Each number is 500 + 25 x the weight over its row's rms, rounded and kept within 0 to 999. Layers, rows and columns count from 0. Numbers have three digits each. The size before them is the row's rms in percent of the matrix's.

# layer 4 attention output (transposed), 192x192, rms 0.0449, rows 83-127, columns 0-63
118:424502491494499465530527418479513505505493498438460470506479522529446468496460500502533502495503495520475516494544485483516506501503506525483515520508519442473535479529526509537468531474497523
120:496512525556486556484503581503497515506482503567499517493514465497523502500501467504515509485497509484531484523459505538507540496503494498517470509496511506490494522496506454513496490551500441
115:449514458477492513509507471514483524522524476459493518515481458482487465529475523539483515522530537490511474471505507531525495487541522505485502450530534485493516487529519524518521497482474525
120:453510456509460494484543490498485505496525462495469487542490500482453500497448514536498518490483497481518483439468493536512522538503523464503477489528542519499503508540512501506486478493492501
140:561516468504547485494479469481472509484519507532520535497498490488532471517500513469476491495552526492472496514483482458491491501498524470537513507528484521455471489521514526456508517509525555
117:468486490496464541494526497502515522485497470488484443513466480512466482474495498533479480533497509498507487478507506541506487486512481519517505450515510512450521479519505498541522502540494498
136:490517453504497473511453436509511528512508476461478477531466487520480495480486524522522517498530526494478479480527497514519500492523546541483488487536548488480489497521549537530535476488454499
124:502501475528472532517542527490494488464504496515493465506470517453482508510477498526464497506469494487529507494451519508486520503503511454512492460518509540482517515496470488516494505513515487
129:440526484474493529511540484492500491468507503464478467514479499474491474517468488523468488556495509505494489488474493514491510503515472454514505467525514497459540501511495498554504508532491430
116:525485493434531459526519414487486492500510507437485517486500507539499478504511473462497496521524493508438509503505476442485471496510466488504526550505485459478482494480495522534506530487485473
120:433529519452527521480527515511522512490495522453476505500496475551507467500467465535502515553523515514491483498497508513502501479497470521487525506471480494508515464502526489568541487531476444
146:420519489480512468523493428492532506497509517416489448519470512483464471507461498528477492552516520524459516506512473506488529478498531511490510461496511468464541479531508532547485521477476482
126:509494561512476520481505570495504476516490500546513499497529522462484538516484508504500476494469487499576521496495517546494523508463470462485498465474484529546514499497471473481469503483541507
140:501494531458487511530534457500499505538462516437456499488521513470469523512428494530537514515472470488509510507529524549477462461505489476493490477500502523538500470466493481509484496501505493
126:469512550450500539499514500495517502530506514478522483517506481522479488497495507527478504474492491507508518503478471546495524477497460461517506505513483450545512501536485497499454526499501461
090:555495468537521467507505492486490483485497493513506492498489504501513536485500467513487534485499488503467510507462460505489526541492506475531475531490495485501488525527529500471477494511501512
100:519504500494523459472449482526518505436528505530505515484491513514514490503497512473439508488522523505467502485544508453532480516483494531479522480509508533492526461494503528511550503476497551
127:580478512508503501492463535494484454479498527522534478526466515473503532498498523487522487552491503504466513523486487465462447492466447469515472461490475545510512480487490518467476515488504548
111:510551465547485452493493517507493499454502523571511509510491512457492489495528536462442491520521522522513495511525499493516499517511487484484513468527486493423481482481490532482538474525513531
130:494497501488509455467514470518517516462512502508509521510526528525525467492481487468436509495541532519507501488541478465507471540491498494493520521501492514462476486505484532529574500506473449
120:507490516493521481496466461499505499533466506442470520490508517498525517493458467507559510541491472500471530515482484516475467512449500496516483560490490536504511519506515485516491526488498452
107:509487473521500482530498466489486514533462488466475512510508501504516519487498460506564532505506481506502505506458467511486496510500543470504471576486485487454485525517534465490467507499503470
146:471501484537467523556531486481486520561464503467485505509495494472471494511513509513552506492478484495554494511461485555489536478527532460484487529496496456480477527511522453473422496506520486
117:510483532504500517542502507499504479522485488455484467498489502485493533492477491512577474532472477484481503525468496535478456472489503499511506507480505517487498495468520479519469516503485479
110:493498571408502535504506495496517484492501517478487500507541486534476455506480522469498485481517479484521515470529502528521493456528460485477530502494493490524544449503506489517515524484479485
141:531507440519506485505470501514486491435517492584527489486472503502511495520533521484458493480509520517511464493522532487537528515541506522462514446471505510479473500470514513472538495499508544
121:526487553445515498452462484509505512483508536492490510482545520528509486498481480494455483497517507503458526497519492507508473497446467507515505534506466535535540463508488511501521548468496508
132:560506454534516463497456478504470495459494498556501523493485523493515497501523524463504499515499512524514476509513515460508500525526527518472487477457489550450463497468519485467515492500515540
122:487526510499499478513540497501527485511494500440476488521502507459499515474445505515478531509494498496476525493539478485482454486497512439509495508549517482500514485512487533534510480517478506
109:458487489500505458511504430511512517494465494462460544494527510494517493509442491490502537500506511515507487467542491493509466506502516482469510502508532545483488462479528488526520479475484484
115:482497566447516549498482490492512503555479508453474511501532486540503491488498494493568495505500479499506520499463483536489502480473472511513503562495487498524534498524515482509454529477491443
111:477501518443480525507540507514520501493508474481471481476519476515507492517497511510507505483512500478506485458569536466505434473530482526477514508534534515523535478462517528539571480505494512
124:516529493503491518534494521497519494549506525515498503524495538467492492500530541454482506524525495532518502510530493494488462451513484450500526497541463478484500479484475517470456481472516523
114:486491485450514463467541452514495511437508499471494499493505499538507484522465470517454520460520525494471503480544514484527510547491481525484494512505533495514518496518498534552587508502480482
109:538478543464507556489473547497505467465525504524542478506492454514481471510539544498501461476501486470503503481481528453503526489539452547469507471465526523546526497478507509487532511503488524
116:501499520453489533477486528509519488475515517497514470513487484500491459504513532508455472505502510496484522489540514465511484485493473507470504465512504514524543452505479523511527500483498546
129:513469513523497509527497483489488520557449485434457520500508494473494535485465489499601497545463462485488508509482498530473462474474526489508468522486509523502502503497530452487449495504509483
117:450523482542477489486475526503524519490491502543518538519491481460505465488531552466463482522496501512551495485517500442504495503514522508472514472540530514435472470480473512509510463521498512
110:460487463534488474496558485511489541530492454477454549492516487497516486486493489489515533480492514486497482455522521480516522526522569516486503518514562506492500538521512471494530442520516499
088:477482488527481498551524497489488504525478502473499498515500501476483519496492473517568510496495475491534504517456478543503523495513527465496490504490504462452469518497517451495456505520503456
112:445530492554491488501539532484518548538497483487487526526514513462495452471486498511462495512505516495535504493535486473516508516501586491510523488528525486454463481538461476525494466539496511
119:542523490513508489529458484484503481555494512502500518499485527478510531488514500482539512527520496527506504535475480508473477467499520465509501529499451482466476519482514503479452519479509505
132:513512487501476525560550484483480490505472476490481453491486479493470531518506486533566506490495508485517480520493516555505481457535499493475498473489492465484490488483533492511474489516507525
145:536515512480522475452475525513510480450537501552513528482517522502521495498498513463439493490524535513464499498547517459510464504485483528507523481510495540526514479487484550494555502492493541
108:510476555481510513476461507489488507533498538493509543502518515531486473496488474483498480513481483504496513522449498514491546515459460491533514495462478509557482515534447471469453532489513464
# layer 4 attention value, 192x192, rms 0.0501, rows 84-127, columns 0-63
111:493502467489495506461475504454498524495514482447497520485512517428492519527537513480501474524497450483524496500460480483506480489496516519504487530484489489487479541479517500446500520485504555
104:524504480464481493537517512486527477485519504544491455517481474467512492493544513498474492469475510526487505497445535454492578487474465503495503515535503506453498488491470492513489558428478459
100:514503482495506504518471486488565569498483514569504461524479490528510476573542503523503497536499450522461488505557509484484503496494475492502555482525495509460472479495476507474474490456510439
121:501495477472473501481452522584453493496498505573493508493495519483504601525495494506470514508496532509524494479522551533491548484479465503505473470521492493458490510525520494547530543486507429
101:509532484549523553503484490504532521488494504482491479500528495495505546471538497501525513515497497505455494505410474492506533480488511485513471508500536488524500517492494509513486541534481522
124:500481468438479499497532535530546445503506496595498513528529494421515529499507516504439501506502474510531490494499512500516555469461433516487505497491480505489466454516494506488515528442458435
122:523509519523509551474467499497523549495514511517500481544506455562511464517558486494538472536499517490479498513478486488495525485504478484495518492505510471482514535490465494509510463530539545
116:515497480501530518470457496432524552504498490505502515533500471508490519509523490505504414528536530493480496498458542470482471469504559496511483522476481512500496535496454502473513494533525528
105:497485497490476508496483518526464475503513496588499511501501517468492543533451505514504481500539518502528510493504557498487487500470532508487476487456497503512520486527530496491504501521502469
108:494512457543491523509478481445504472515523469492514523439506509420492559503496503507481466517523513507471494499386517451480461500506550530474466542504501506513510500490501498436501556471440514
126:512512504495486520475484519509528462490485490512515525515523476498497492453544493517481469506525576478483508509520480466519456492502424499501467512497500515511521493451462517503493474516465454
112:510496484529506504478527472478509531505490506410492516484472449566497448493519489475500521481478500483450484507492440506528484527516503516503520519557512473477467517476488504492478405512499558
121:517474504543476506471503487470530494494490487484485494522481459514495522431544506495485486504519602525461495491460479464493555528498513531502494510511499495486499491544479499542518457509502554
115:504509502521493410502495497482482494475482493455490521470515501516501521490530497512521467472529511512454503497525480472508433512498536497507491524498516543488440485462484503446473467464470483
089:486520544502467445509469513523499496476486523464504547495535520569512495512510517503587483526539472499535503501563509470508476492507471500502521507512494496493508512496494478509521541494525460
090:497474477481486575545491471526490476519521502523537477469491488483495501523471502494509522518476538474510501503457546533501544490545509513518553483490494525506515482511504505498523524455475461
120:520485532530480503464499521541482494490471505487500540498473462587487538474492492488461516491462454511488497495552596537490531523472544463494527492509489493503486485554492489578480546515504462
095:487481509400513582527490500488510489453518494511487460490521509438516496554455543504496513533509499484518499505486506526495527463509522516513497479469518544477458529506500513482519550492503481
108:491475488510519533467471511491487499530502491530486471464507490521495498549468539505551495501506480469521501517525534539498518472483523500494469493489492482495502498514523508455512497473535510
113:486489499535506523425529495518499488519500495476500584477520482498497488469519505491478503499490496495510512508572532464496464524493508485514477516472498458526556480528529508472496503527538505
098:487519527524509496451513513457502495503501500496489559489523488497514459529517501499494482512502443486521505503531513473507467522476487482496459489482520441542550494481515495455504520500536481
124:496522506467528460513544512417524526463508491497487490545503473475499477494559483504457469482524482513474495504491438442494468511490471504492456510491541512501491499460488504482492482525512515
100:516524505548486498465489490481497499500530499501496525525500498532507516467509482505490489506511516494502499497531462510496535479487501484505485496483497523516484489529495477554527454583543555
102:516506454540507481492498478432485511487507491506484453460486462515512535497453505501483478487524534512456493490432522526496513475485571535480489495534504544475431479455458500507507433498488499
124:515493484446482563575500513485511511506500526545508433507483472527495507526453489493516530532472471475534499516442496543505534487514520512500517476521482517493503502503496494556520527473492522
107:505505481580460516463497482512483461521522498484497499435491497520492511467477503499519529475519532485470507503489518493510506518516504501524522498522487496517484490487491512495506474461490473
118:502456498438487577533530516495508509493497511551497476491503451494493484520447512472445540514474457481526500508486540535508555499507478509504485475532494467522536501500518494550527527479517527
107:492480521532483465465462503559502490514511494473499517498502523542507507517525516518537461484493542505502499492522502533500528506494490518512525503472489556474477492526501478474514498488513478
103:481493502487494560512521511456525502508514494528513499486478473530496496499493514498492499522511528506501498491466556506491562510502516558510489478493463481502573494491520507478532508482506535
101:515512473536521443446532500464488504494508480455504557450506519483498490454498508498459486493512457511472501496528508469505445501481546504514457516505523478535491465466481500485487453519493510
103:513492488576544505487481461493513500546489507449493484497485534493496467465479527483510506513496502506492501493416484527510539493503564522474507508485498497485469465529469491515507457491491494
102:525495512401504464475496489510498495445502507508497510471491484497498507536457506504450499490474543517490497505470504514502514520493540509494532493477498535467462506540481502524498463458508471
094:474471491555495498502461508481514481551498486514504457500508497494489510491494549515562502519507511481539507494473531501496512471505493535516492492508486492460531460455516501458512505499472490
096:503508468541541503522518497492469502510486504481491467517507509543514511478464492495503492476496436502489492483470536533507494480507579478497515517553508517508451472490459476564477528541502502
107:502510494558509502512501485505490493521491502516512473498476484502479543454458485505503495462481509517461498483456543565499517501523514509485525497529501543507463473466483503515492508495445451
105:502496527531497504465556508471531495519530498461493522511501494509492495417535500480442498476513531534486495480503518458489524536481477495498469507500495488542548504507526494544519507545524539
106:514476501414564547535520502484520514484510513525501460451502515452498489536467503512451496487502501508479498510479530564501527483513524496510501489463493506520465548485522504439517531490496511
097:475493479473554505546518481499526518544514510477489468507499534451507455485522520461532491501517479508527494493444515471481505533519443508495485512501488468508604493477544494477515557470479496
071:477518510489509482472513510428509514479522486496489524521499467491488490523530495535497457491543497475495489504541464477482473507479508501534460511470503496496480553499520524458530467542547502
104:486492493473533513547520502497517518505509494570510454492503523403492493555500511496484478460513544502500494502468457530493548481511406502486499490481497485501498526450512503427520470456492484
104:496499513445468497428523533549474488469500503506501563511510499506501487549501487520432506505472448496507507520550454494487467519480509490509513504484507479518497509607495494511486466491556506
116:504512515545512516518494503436509501491495503486497481566486494469501503445525510495479501540504490514497502487430435493497522487497512524499473489518541515489494482486487510519512486542496526
125:505494482498476559507466478592477499523485506510518485470491557523497507535427494491531547543468520488528497509466535533504524493523531489491546497493490485473492502553483503541496511433496469
102:496486462501484475503547507488488511486515507538506482489489459480505539516542494500511505456532516511469502488557459456484456519483495487506522511535514495514507514498501514510479492512498529
# layer 4 attention query, 192x192, rms 0.0868, rows 96-158, columns 0-63
084:515519524498506513519478477487516479484493499497467449501512526460506530493497480512537486526500573522514505491484507498491497481492512507462522491485505524501523489490523487507487500510495482
085:515516467553493526478448494496507516509485481537521545508479463511517472526466494507498459526524470485475459489464520476497476442536519507498512471446488509536488474460428524473523469527476500
094:516518506514494512457521500504510478494476504456509482462497539490494517510530484475515463507500537488498521520490530522489474467488523508508513509466464497526479479484492494482474453491515494
071:499478515468526500490541521499478502545505514465528521510499468487472519486506520513544492493518496510486502495483519523479507522446487494536472517492480488556513549524545503501495513500487447
076:506518475521479517489464491519507513457496488555494506506500491519513477477479506507454489477502491492509473493505477451521483490561500502496531483526548488488475443485454504519517471503493553
084:501522499509522473529497515482480473522505516469496472498493505459501548526547504484554521514512510518491523508473504546495517528459516501486481544512479510511503552495573492464470522499503468
077:497505481517470513466496480523495508467493489546501507484497503531507471491489496488442464476495485488493497497522503465518491480545505508515542476521534502488488427486439519517517469498504539
088:529506521448497507492449505469516454487498521457481502519515554507510511511503502511498512500501533488492493484499513503528501465544544493474506508440490488472482514456483485441467538528512496
072:499532464541490492534490477478515529488477475528486476510499509480519493516515484472500518539483497508516478515468464492504470517518530504462511501499513517451463475481529509487483470508502525
074:497462517477505465539524502489510506515505512482502478525522492511492529453505514501555534453496540507487508521460461515505502581457490507483466515530520482470501542513570479504499525478474481
088:493487489504494487550530503468498541540510486483507518527483475487496518507506489500543535496484472499490492524464477526481494548463509489493468516494488506468500555504591470494495520488515475
081:515528490525474504496474486501516487459491479549481470495491522491511493494509495487471481495499516501510479493492486466529473490553507508482534477536547508471477429485458523500512472499497556
080:506510484481495507438498484531492458495497511502524489446511502532478507489513511479482466491507536500458518478534542487511494483530502529527530518515495503540476449504438542480498485491492479
073:483503535457525521449522514513480463510509523445517547514506482490470491488466514543513460478519485480490501503521553513495526470470486502547495511479493494561530525509475510503511515500489460
088:462519535516509485498571484489472530474516470473494533524523516456513473553501492519514528510478431496566459514507500514507477494493510473503491494471491484496529553511514501481502535499540524
083:500480495489518510492530520505500503534506519509526491498506459498487483471484512525538459512526506506471476506442484505495523498452459522493471503515518489550506483498498497533492478513447459
075:526501496486492506515460492470531469471488500498479462507521528484528511491486515511515484505507536509490473477489493480532482490566526498461517473470527494473484469478488501478505518525484518
100:492485477531497531481498512525521531507514483564510514468485454506491475474469509491478457513525484485502502517499509457477504450472470493515505484486501517549504447493447495558523449495477479
079:536498499496485488504517517508468465524484530452512485517498488495480565485524527517558480443517541501470526497485494518504521568481475516507490510567533483505505524516543500500522499498504491
095:480457524497478495524528498482501578523515483532490510504480520487524482519499491470442529530474475511516492495501472511493521486481496456491497465471469495474509509509499478516488506526519514
080:490516497501476495482500479529500509451498486526481504482520545522511481498486488505448483489479495491512502492551498465515482485561495501501542481502529511483500457490434513514526492494522546
080:479496503473488459535566470499491521526517484474492496510506512498479528495499496514528548478466514498492514520513501510476527557460481499513471526503491501462535552526571475511503545462530480
086:488469472475468496550511506495503561527503469541481498524494474518486494486496505502464535509464450516524482483497480476507490536515491477509502466526523528441509508529504492528526509481508526
074:506536497554478495495466488492518508450502477547492491505490532506519471512504460489455496500484502483520486521512479470514465472546534494481529490498520513452476446462455501496504462498518549
077:477482525490508483529538505474509502523504502452487503510517533475501505510504498503545539522489497486522494538477482532485503522471509490477457528472477474463527561497548465503484532487515469
078:474516492523476504477504487519490528465501471537492517485485522511501471516483493506449498491481466487531484498544508465513476491556502491511536478489513508474502469508447513501536492505526555
078:505478514490514485502521513495482501553504509487519516503479462490475523509506492497535518493497504497481518512496530531468524523434507479519484528500451496533503562527559502488505524495509461
092:470506512515502492519552506489475547509510487489500530522475483468508528541525499490503523491487463492535508516477508526475502507442491484534483520516471521484523535496541496499496510465524477
082:530509507503499515478450492499516489459494506514479491518508530517524478476478512522455476490516508500504479479512489469543488448561499503492520458498538497489489449480428508516508479530483548
090:476509496529503482531538490489477527521505496486525515504479467491494543522537495495559516511510469490489501534471491528489499527442496508507460544518476502505509522494562495491473502480505455
097:494480494527481483506547494519526491498508498484499461459518561493505478495533511468525531495504529482529516528513466483516497537513491499466480508525526478446510491511502474515484473476528541
082:490483501497511486537533502467506521551509496486498479512485482477500511490530496484535521520494490514493503517456482528473506536441491495481468519490472507489505537511578484504476507494495467
039:512519485510475498470497497522498477498503529491534486446485501502486481509500474514488468499469503486475556491465509482478510498523527472507486510509499503482508495445505534479509472498512538
062:545475483489499490498546523498514512529516456456497465488515486517507520528529507501520506536488504538489514487494527542477500518468494486488449475516518488458484507455546518461507473457514524
049:470530512480523486512497493498526486441489517514510543522536510481489501477490488510495473477516483477511417520486464476506503468516480526530527516473489505538499481516477517515503502507468448
061:466522521497500520483473489487511479438520543514511562525510495485517476501456530525493461461536478459495466532529507480490490448506465525515515491481485490544500486516454499503506488521487460
056:487468545497510539485508478498508483497507526514532532509517511520530468516485494468488470484478468469520479539528499486496487488524473560528539491456472485507519484521452485533476513497494456
053:501533474512504477510482505483510513480491481493480494505475475497474494472515521518519496502523518539487494471465532505524523488474514448473483491518523545532484532497523504484534480513501518
048:512481527494491532490519475532504484487508509525529488481514546505500545505513459487488490522475482487514503519502493488485500494532487547517529523496493485450533471500469499531497521460500489
053:463521526513503522474497478531509483493490520538513524493476506476506454529521464495465504469475464459486507536520474452499500498564491541494521528477501506509520470489451491546502523509504475
058:491489519500527508492505491488498476474497534512511535528516510488512509526492493475478479476503466466514503523510479496470476489523488557523523522481478497508527487507430492539469514495489461
048:477513488506522494516482512504476535502470475499472504507436480474481490499502551491491529507531510529494514469499476509527506500504519460454449486498536534553506531529517488501534523531494531
048:499472489497511517500513492519488493515485510504484494530557512477552535521495505478498465501507471502513508524506483499466478516483496540527516503477483474467511497520467489534440509467497424
063:556472489502497483502517498519483533564472471481491452481492502545495522511537477468524520538444524522498519477477526528486514536475513481496469503525516479444492518476537500478455514469513536
055:493489533529507525486500483517505481502507512533508518486509516503528500523489469485474502506493474457512504529527474480506500485543494549519530511486475474499508493515446495538485546496509480
058:449506521466518506498483517449510469440541549529517540507501501495488500478478535489480484452517472472517493506508524510528482458518520513521527526507457511536525497512461497501520505541464499
048:500467525515500524513497491545513489559480481498493455471507491519507479499545484471499493522482500544491544488489515487483502511504512500460487513514517520479539470477510487489498503465503524
052:478527480527513487462490489468473531480480498483491547531455506468487473530445513520477504471538477475498479486502513519495492451512507483487480484471475503525477520540494517505531515554527512
053:485507534520519505501474495469504540462475492493483546505495511516489475486432502529506522464544502479515439508494495489516495468500490496510469476516508495528456504533495494481527488515510522
068:474496480549487517485447491524489491498473515485482494488531521482526501485445514543506448503527486510498474514510467500510512477507489493536529461475528479546470495536525511476492484513510487
049:488542507543523466504488489498469495482519502525495497499543507495498565461483504524504475494527477492498499491466467517472466482476488524516505493551478499506514490532493540516517490498499514
061:534493497493477489502496502521482543553497466464496466474493496522503491492509508509534508521485526530491496472500531534512519518480509449482467467525508495497472517499564502452511498488518554
065:524497483505467481498504505512489526550492468475488458472486486515479496494507503515527519517483534541494528462482521523505511516477523454475467486534515498481490510475565511447497495487514563
058:520499474532491482548508504510495514558510463483491432464508499511506565466508507513538522542519527541498520475466451526508517540477522479495489501520509501482502508504569509475510519478515526
053:528504467512478478499490508509475534534492477473479474475507496519494490474482500523526500510511529529514477466493509529522502498491512452486471467518517489510463514492560522432535469505524550
047:483510482560504525464507483514507509521484488509507506462423511496479462540494470499488527492486458466495514512509483477506512481537501483480501494479487501501502514512488489489550530528525546
053:474505500477517510498498504473520464440508543532501547535534507471501519505484502491466479479509485469516473525513504486480499483517476544526539528472477491509522487536440501551479508501475446
061:540470487508496498540525526483491506536518461504501442470503491510494532497528475490510554533494520540494547494478472517498516542475489498470450511521511515448517501461540515487522510463507537
045:512472509487516501498502475483488485498492515527475506524523485484531524513482495467500502500483492484511483526536513501473500543476492544512535528498494477476515490511474484561446504472474420
065:523473484506486496517516495522502516547513463471499433462470506522494523486527485514526519547483525543477527478487521504506527531484517462475471493528515504472505510473560495467508507471521549
066:499516539468509491483462496452498513474536505500531513521510530542463480480502505500509516433504515483523499494478508498528473438530507497517508525500483531512506482510442529474528492529483553
056:482525485512505511443498472506492477450484529510490537508460507460490481557492479494467486483494454446509507524516497499477481478552510531496490521484502493492514495497442509519489491528503474
046:483521473502505505484472504490489549505479492507449509507469491491486478486469531534494493497519514516488466467511520496522509491489513448472473462505513499543483519543522505489520493531513518
# layer 4 attention key, 192x192, rms 0.0572, rows 96-157, columns 0-63
102:476497501510512474488538513545499486522441492487524510480501497448487526541524505495519462483521471514489480482548570509511514521518476420534501563520502508496495548528528504482484527505475544
112:500510515491511527532501519468489460494530471520483518513515467502500492479482488492485477561481516478485491536449491513508498504485532512504491497433499482555545554480515525474506493498486464
126:498484492514544505498521537504493483524463474505510533500505483460495511496520536521551483487516505487501502502522527491510522498503446498533513534504527481505495519512504502459535516515464519
091:510508476494456509516465469491504559479513526528492459502497505514489492501480497514463532510483498517519546491469466519497488491490530506460506460517481508461528486474472501501472485487508512
098:486497536513538486494529558489490454505524451471501535514501476499510483485528492474488467510496502487485451527519505465496493518488505502516477518478518475556500515503550506500504495509525487
115:498528457510474493489492443528519537501448519507516470469492521469509527524497537525510517464519487514484529473501501501493499492517476495496522526534475534444482477498446517499491493506482559
095:493487548507543493486525556481492453508513467464485566521508488494509481478530498487529468505517504479493462527511511478495505511486478522525485510491524473549488507523545493487514505518517487
110:480520497504548518514543506498518476535522459520528520480485510471508508505513487468506484489505496480481430515500505485499542497485450485546533538443509464533468533479484479482552482490496481
100:490485519525528478485535515525479456536482458485507522484501508470496530503518525480526465496509509499489486506514541498509505503529509496545502541489526500525491506515548508493499514499480496
098:499520469501446491501500439518490571479509527515502464486486515522480508503490458495458523479476482524511535492512456520491479484505514459486501501511471523487508495500446494507466467477511509
108:519500490488441499505476449518485536476510514502492468492481530526484509499467504521476524502479522510491563475474462527507465493528543508477516467515486537487516472505476507512480488462486476
094:483494524519541486485536546512490455522488466473500542490509502468506505514533511490527466479505485486483457509535524478499504518503479483541493540484518473532481526537542500478514527530509508
147:504519492505554494483485534468543498490499506502498519525528493484546488502533501501511484490522479470507467515504481481490522505472445477487491468493502463502472488460474500479529477557549535
098:510507471487478525525480498473519540464520542531484480515501470526508480496478511516471524517502495508507531500473470508491510512476505524462501452505485489473518492471466490504512486496521501
124:521456528524493502511523534485481479537512512503485479479488499502481479528495552462481495492470536480515536492460521489519529544489525545508500486509509478514491488493573505517519521483493473
102:489509509492461503525494474506466541489508535511492474516516477510479523482491469505456512524489489537510532490501497517514460493492533461485489515497504535493564531494503499506433488498472478
090:479511519509530499489541530527490462539477475499516510489495503480491516515517472472502484498489489498501451517522548493509511515509506449539496557466510479526508548503538499481489498492492499
139:494479506472499517526460525499477470464505503508508520532519460548512504451485482540504509582504510518504507499496533519515477484496514542469466449504485508521596524515513518481486503500502468
101:500541458506479508480488448488522560468513537510487466482489499500490495502487488515471528495498486510484542497492448504500484489487519486455502486522480484481514502481459499496479478496525528
131:517440536473493489507471497511480465510470498482507538529504520538474497476483512483525498510498526501507492499505528507503492503520501525536507532497510523511500496544526504538484515494454460
095:497477535498546494475528555500513443525494482468490549507511493484504472486522491476519463497509501486501465519521533473500520514496474519523488498486540480534481509510551500495536506516505492
090:522501465484455503500475462505517549469503545508490463499485514533499482510479484533482532502491509504502554481493472511504487495510523498467504448517493501459493477489458497523499491477513487
124:499493514483468474489446508518490471493522516477507506511477528559518490505483441506491501515486516492512512507496497503507474482509565527468494496488484496480494445518506500540468490487528463
097:488471520515539502496529550514484438540500465481505539492508501480510510502528522487529472493504508475485469514515520488506518512511480520544497519483523492537491509524543508484519518507491494
099:512450489498446524530498467530472537501491518534498448474466526515464519513470498502488536484457533525528544469492508516516507511517514502507515472519508529466541507500494492502497500453460457
104:507475544492520491484503580477510454511514479479482544517506500505507464494518507483514482504498535465506479521500518480499517522481493535494489477494510467535502510504557501497545515497521479
095:507501476496468491508471456485504560480520525522495452502495510514502502508477515515473541504506504507499553492471462508502484486496523504470513477525473521471510489470453504498502503490505514
119:510485481497487494504481479490500506489525518502487486496478533512490482492491554509511514517490516504498559474431482505513493510509528556468499450531500501509501435507488506514531521460495498
090:481508517492545506506529557512501451513512471485516538508502477485515504490526466477509468502502483488490432526537532493498519519492483478533503546473500469535495537521545490500501505525512507
107:496495483499478516527502437510496555499529510519494466483491530482494505488486545515492529522500503510493563472455454519506484475507534507481504484520491540502516461504455511497491510487491499
133:518454484494475533495489535528485490462470506499508509496490534511483510510510493545538514490502513507502530488575485505512491478506472549502503460519526511469507508566514485489501519500507497
110:490497488497443505514474446541467532480466518504510479489484521511497533518489511522494526489493501536496552461497493541513470468522529481507511523524488567473517483525460501501452506474460495
082:477524473502525485512514504520514515491515474486496492518525486508525523486523533510536511496529480519517492474525483492547518456514471466531451450509518498512491468536498550498528493506513516
100:480459488462499501501513482523495455553430497540466517492520527488502519472500480498488485496542530504540494503528479501513442521477519489485500469482461489507479496534489499544508473506537505
090:481477507480499486512515480502480469513510540539505483494494494471511513500480526486501496513472495504504534502482535500490519531494505507477535533480489489504505514512520452502477524502492469
086:461465503504510479527517479452518471475488453549507489482512483449496540510536495474476527478498477516505477498490510487499507520504476524508516517483479511498536492507540532477520513503500509
080:493459506526508495501486524466535463455525497509479496492462496473515475535533503463453504454512523513503511474484494498516542486493472515511501452529482517532503500449522522502554530477485503
077:464511506480506484500527491539467493526464473504485502501517520498495551493498499528529484516509462500493450508524514502493449511507521479502510543465513473471480511555501513483490505515517517
072:536470499487494494491463543497542537505528512499499513511507480493505478496515499458448512487511525495519510490512489477518525462473489501485478458552496510546480490440517480503505497491514487
081:493504477494500487515480550488527505431536479484505499517489476550492510500528508498505482492521498520514493469486510505525544463521478522512461445524527513528476454461478538478549520491488475
077:520527480523512493497489515493512513485556550486529503493500483501523456475497530471482515468492508515515540482475476468506530510473489489495494489553506527546519499439513463508490506481490468
070:480517540506491499505527525544444486544456497504498491507502500559470525510508497545565486534503486508477472510492521518475466510503506515505502547469501501468477500543491534464481473505485498
071:528462500492480510499481488470497526500541535478534525511480489501518450480489495469477524508477513503520550503470481495487506520474500524498505473531488524528516524454510468528467500494494493
075:535487484488489519490467533496506520545533513477512533497508516501487427496467520510483480496511523472498538512498463509504502490495511515487512487519506491531479507446487461514503498493503509
076:513516498518481507508483535479527550467517502500494505501500468515497458512508513473463504463502518516510517499496492509500539494488478490510473437536505532534494493424506509497520505476483480
095:516563489585515497483489489498512519481561505464526479474505494477518482511513525493505550446444507496472494502469479499520528489488499451498510544511516508499507513448521488493470502503492489
084:541496487496500510488481507499507547505511490452515535533458490519486508473530487507513492505538465509538479487513498489513485476494507457501453453513498518524432469493466522552493502521521501
080:442512504533500475509494511497474491494459470525486463468496507500496524530499527521524499512527499503478470504500523495507493521532499508533503526477507497479521519506518536454503487491473516
091:452493523508491472514510485501497466494438478545486476474521497468490517518502494489478479495503500496487491529520529504502482514521508508514513543457486500474507539492506500461525529494486505
107:500430560451497517517542475500463479545483498538480490530502499486504540508492479472518522527516455506516495505497561497477500509464475515517501511471451504483520496580530490514509513497505510
079:520532495501494493486493482488478563509521513484507521477564468475509489477502509488498502481485488500472502516507473466485490517480495497473446500513597510540509499457506466498458499503517483
086:481472477488470514495516474498499498510446453507476491485504510485456523539488488534523477557542514481509485524522502512483446505535504532510493467461516488442497493540462569503516485505502523
103:507504489533515516479493478509503522511462451475485529492507515498471517502499482531519487519539485473492481516538472501515464491533508476518458473473517474465479484528456526520514470525524552
096:561519509484471508502510452538472551509474535481509512525490507544490506483447461504508498505478462472489513506534528509471488510497532487498488493490510507495471507524479462535458472511511485
080:460491510491506499516522454508486475503433457528479496478522516461477540527487496521515480535526482488491473532527520509505447528521499518517527508453491489460491525550486505490525498512498529
079:461514500489505477514487534533497475483472450519463459495510506518504541552490520511514474510542508514496422483514488508527513471523482500535460463505528497488470486527511576476562518492494494
073:518483508486494500504488492475506506508552566507539513505504489472514464489493522468469539478449507490506526491461489479487535521472499497496543547536484519526537506466551433497474518504500473
106:521538483522456489497498496548496512498433512497484504492476487525472511481505484511482483503497522496482497510552495498500462514513546507487483483496506487506444511508466515516499475496500518
065:532477536486496529489475521474511499516541528479526512498514500476495415515494514484484513518489530479487544502476479496482521505459506552476534517528467506516530533446519463497487509477491482
111:526495493496471507494502497565481490533458475494486502515477510543484534511477466514514522507509501483529469496543495504494466492495527476491487462489482486499467476536489516543507476525526516
097:484569475534518482491526551483536537472525503464505492491507478480528467503535517529480513497489477498475504520509495476506507501516489488499509538510526476523522536473489498438478514493477509
089:446496509512519474511490562511496472500514461511505467467510508508508503513539547496542514487532503524514466483473490501530524474502463523537498478524501497517523490478521537446555505491484484